config = dict(
    num_hidden_layers=8,
    hidden_size=224,
    num_attention_heads=10,
    num_key_value_heads=1,
    head_dim=32,
    intermediate_size=576,
    vocab_size=4096,
    hidden_act='swiglu',
    norm='rmsnorm',
    norm_place='pre',
    norm_eps=1e-06,
    positions='rope',
    rope_theta=82300.0,
    rope_fraction=1.0,
    qk_norm=True,
    attn_scale=0.177,
    bias='none',
    tie_word_embeddings=False,
    parallel_block=False,
    init='normal',
    init_std_qkv=0.0334,
    init_std_o=0.00839,
    init_std_up=0.0334,
    init_std_down=0.00839,
    optimizer='muon_variant',
    learning_rate=0.00903,
    lr_mult_o=1.5,
    lr_mult_down=1.5,
    beta1=0.93,
    lr_head=0.00494,
    warmup_steps=140,
    schedule='wsd',
    decay_fraction=0.922,
    decay_shape='sqrt',
    final_lr_fraction=0.1,
    batch_tokens=[8192, 16384, 32768],
    max_seq_len=1024,
    doc_mask=True,
    train_tokens=178700000,
    max_steps=10133,
    dataset='wikipedia_en',
)
Each number is 128 + 32 x the weight over its row's rms, rounded and kept within 0 to 255. Layers, rows and columns count from 0. Numbers have three digits each. The size before them is the row's rms in percent of the matrix's.

# layer 4 attention output (transposed), 320x224, rms 0.159, rows 26-27,58-59,89-91,121-123,153-155,185-186,217-218,249-250,281-282,313-314, columns 0-111
089:061121150166052120142102131112170167138153120040109154093158134125119127153120115122089104071144121159157078089100115120138116101090148149094136075120135090143121160146173117164093104117188108109107146127144123081119094108122142077118130080130167148135185113118137194153152138069074143111080127140121137125107100168178155144156110130131
086:097134125031146168145110086115098133092171102190141124122054122191160117128124175172143108128119120145161099113195134082137126150099166148151102063117120202160209160101143145130088096126112121164090140152163144154087131152176168136108196127112109152182133125170145166124138160124143107149072156134067096135144130115132059125135139134124
100:137106102106126125147127121150149109155086108108127108149152177129155136097057062087119150149092118128100146133170134171131164184095132118130153132096119079112121118102080105125119127149120138172124071180167104190092144065120115175106086121097175129100126123136116161118106097141115186155145082161171053176119094133095149127135120131126
099:139117120113151095166171127090123144104178114150082110158123159182085125138068155173181145139132167141123078126078105094160142165117099126103108157108095126121112136176164094160169161134101091090127099153058095113188114073108109063073096157130152113141127106143138115103108114140209141198125059139070100085097131130113175013143100101154
089:116105084186150143108143059130087148104143156151169148061152140201123122126098120127110128135109104123153131184201141134142139142146104103124105113139147096044161109090124147093140120136140097158108143152139167153128157199112044105111131178062153140198101107117151199140152089154123139198147153144096079184180141127127110118102149187132
098:129134133119136120102145167121115096103142113136120089107109109133077145153176165163137094135167226137173173097096112083123087094146109104174118146160153172100116148143141142124147180135129102112176136106137161132182120219140076078178135126119146176168128116116132088134113102136169085063127150069097179155130113116225157105127127156122
098:116138173147079116147094141147143082116088124115200115129152057103119124096179059067107146134128129147107168134196143116088073102119119159157168105168099114119140137183118135129134129136140092112144138082134109161111133114113139187133083127157146105109123157049126145126105125152081125036171130146208195147134142097215131178030082096115
080:115086083172102142152137112134098159122162102218169120100157143182130140113115126150104156113125116126150163127199108144136110156170192146130123102120148109088130128042105197069118128088125119182106136098134163088117169180177101138119100172043148131138113070125084194040114147142109133154132135176124068168153157130102162127120146127106
089:127187143133115148117139104094120120062124137128159087087111116098108147168128173169110148123155145109140129111104122103080094113135131169144116124144132181167124147158117154140144068147211040097151175109157160068145117195115122111144133164133081144114116134097147129100144146145159082095139190118082203073133112099232157092092133126118
078:102157148122102163143089126173115096142066195122131162098134073102175119099200100123129112070089094136101185147145200176130123127155119137144128047151162132113195173086094079125124140126088116187090127111154129152095135135148110181122168113148153137120148169093121163135083168111079120051166158126170169197135092113135087197093132157104
104:126145150101155095136147179132192087147171124109090106193116109035120155119155142137148080130140157178097082117069122133134136093111102108131160148120145121200115148203124027217084127108121155089178121116111082123187058131146130151153144026171118155111147156106152081122159137086121142049121102101140171113143111100125140129094104114157
100:139081146135121150129150160149090145116076063085149133154151133139151113148169120088135143120110137109157109136116166132121144120146142124107148126082135047083142100121091058160165205098105154129130085152103093140108168075128133136124123104135157119152143132122130115098118069135126178166171054128156078145106113169092134153171144133185
107:121133139141107073093197104117137187161160121113120104089106138156090122153056167150096111152165174121109076155121078157162144121113137137106102173109111179167104135127144125072127049144159127117145136238137232128176121115170108113112097132120053089193133103190113140164197104106161149196068124127102108115122122144106148068141155123120
099:148086062191086133095117091126112178123144100134139152079124182188133098129114150117136154078120095091179151118146066122114131149147123134114150098127118153124128123060096174069180136113130112187091111104140202104074157160095128174096103209086157139077113075113091195114092089195115127148194166199142103169131170149165107097120167123153
096:102187140153100094120113132109141154102161173157132152061114107113164125160107132157110137138119110138163153094087103151106129130137123137149089114168121158127136116139172188129114057139155157079097119080144163079139116177135160093124121144114109151131137096081084119133141199113159056138123148123125120133116135090171140074097111117116
135:147100083179130151106125100121102163084159130183166124076135153235123093121094131153119171094096107102168159143207125115116147133162128136113114115143121109109139129065133201068154131121138083208078142147176169124089204172120095155111121208047154128129056070125090195118134145164136148179163155178113100158138131137139115110131160146127
132:124191142136143093118114123099098116123145169166131113096102111109112163144128170186146138141146180134116164120075112124116119117155113129142093128179129206138124154149130190117136086151166121126145160101142174105192117202133131081135126149133093127142095125118104117120155148146156061087092160128065167126127128111205150075117106140104
089:157183125096146092120140117118146115094129214088146098126138105158085112148120107176158091146143103110171150159134105123139137113148182101152139115172139106125151081119118120153137152143165196164119120159130095125113176131166119149095178126225059141102172160139105154226158090126142179157136109128113156137125126155096112109172131112090
085:183181098154159142142131125082169128179103163136092155100143079104143136151110115068107147069147113117193080131155146153099101050130079127083132165111075133156092118109133106139126058210130171150122138049117079156094104133086151118101095135121144093115139126113169112178138137099151135118210162149120182099134122149168121128098107154130
104:121098083199145147110124097132103136092151129186171139058153135219091120108080137155137182093104103071171142139225112099123127123168149141087115122146132124104148128065112155064143118145151081186077138147155181116104198205112089147107120194076150118133077081114114207109147122176125128182154144172132084163177154149133118110129173141132
099:147193144127119123132131140097101116084176160160129112096115119139087162155123176189139129137140166139138173102085111116115099096140127129131105128189130204141129158149136175124148100146170087110167162093124149101151137210171076097158125153120085135131118104131116102108096147143170085102129171114057174129112108088203156091095116146105
098:118116182116123127151120170074168082132112131078099148175096076068136187112140091111167120166135139114097143098096137074138140137074118170123129132118130184196122172193182138147069090143108101093133096136090066145143077057104157105145113091154106105123183165153134060147121141109123113094133126103155139084100122155065125161156113119136
099:114109141143158116138150070143150190128116112124163200140113123149133093092153132095170137137123089146073118199152089128143175119106138129098169143093110059129177112117144104095116130079092176170054127144120145141093115045157161152128154083109131122099134170156123109132117122114121197155133115149165093117141183139074095218114131114127
# layer 4 attention value, 32x224, rms 0.0925, rows 26-27, columns 0-111
100:164155056169172158176105113161170082085184171122119112182158128093156152123131120135124133168139085131132107193125130124212109136102162125157146102092084166194086105111126110148135180193134159118091134108081059155186170091134141162093141136123105068125104159166109183067179112126121133174110159106117155161183181128128109133120147048139
102:188113080111129174186154129162092110092108148063123092128061126142108110156124128103131092106077132096187104076099091118119127111096157116132122174150178128132067073156084094091105085189108090068113133122139074057155140103128129119193111128149152097124097137126143112110110127077091158164131105160144095145108097088119183110139152153144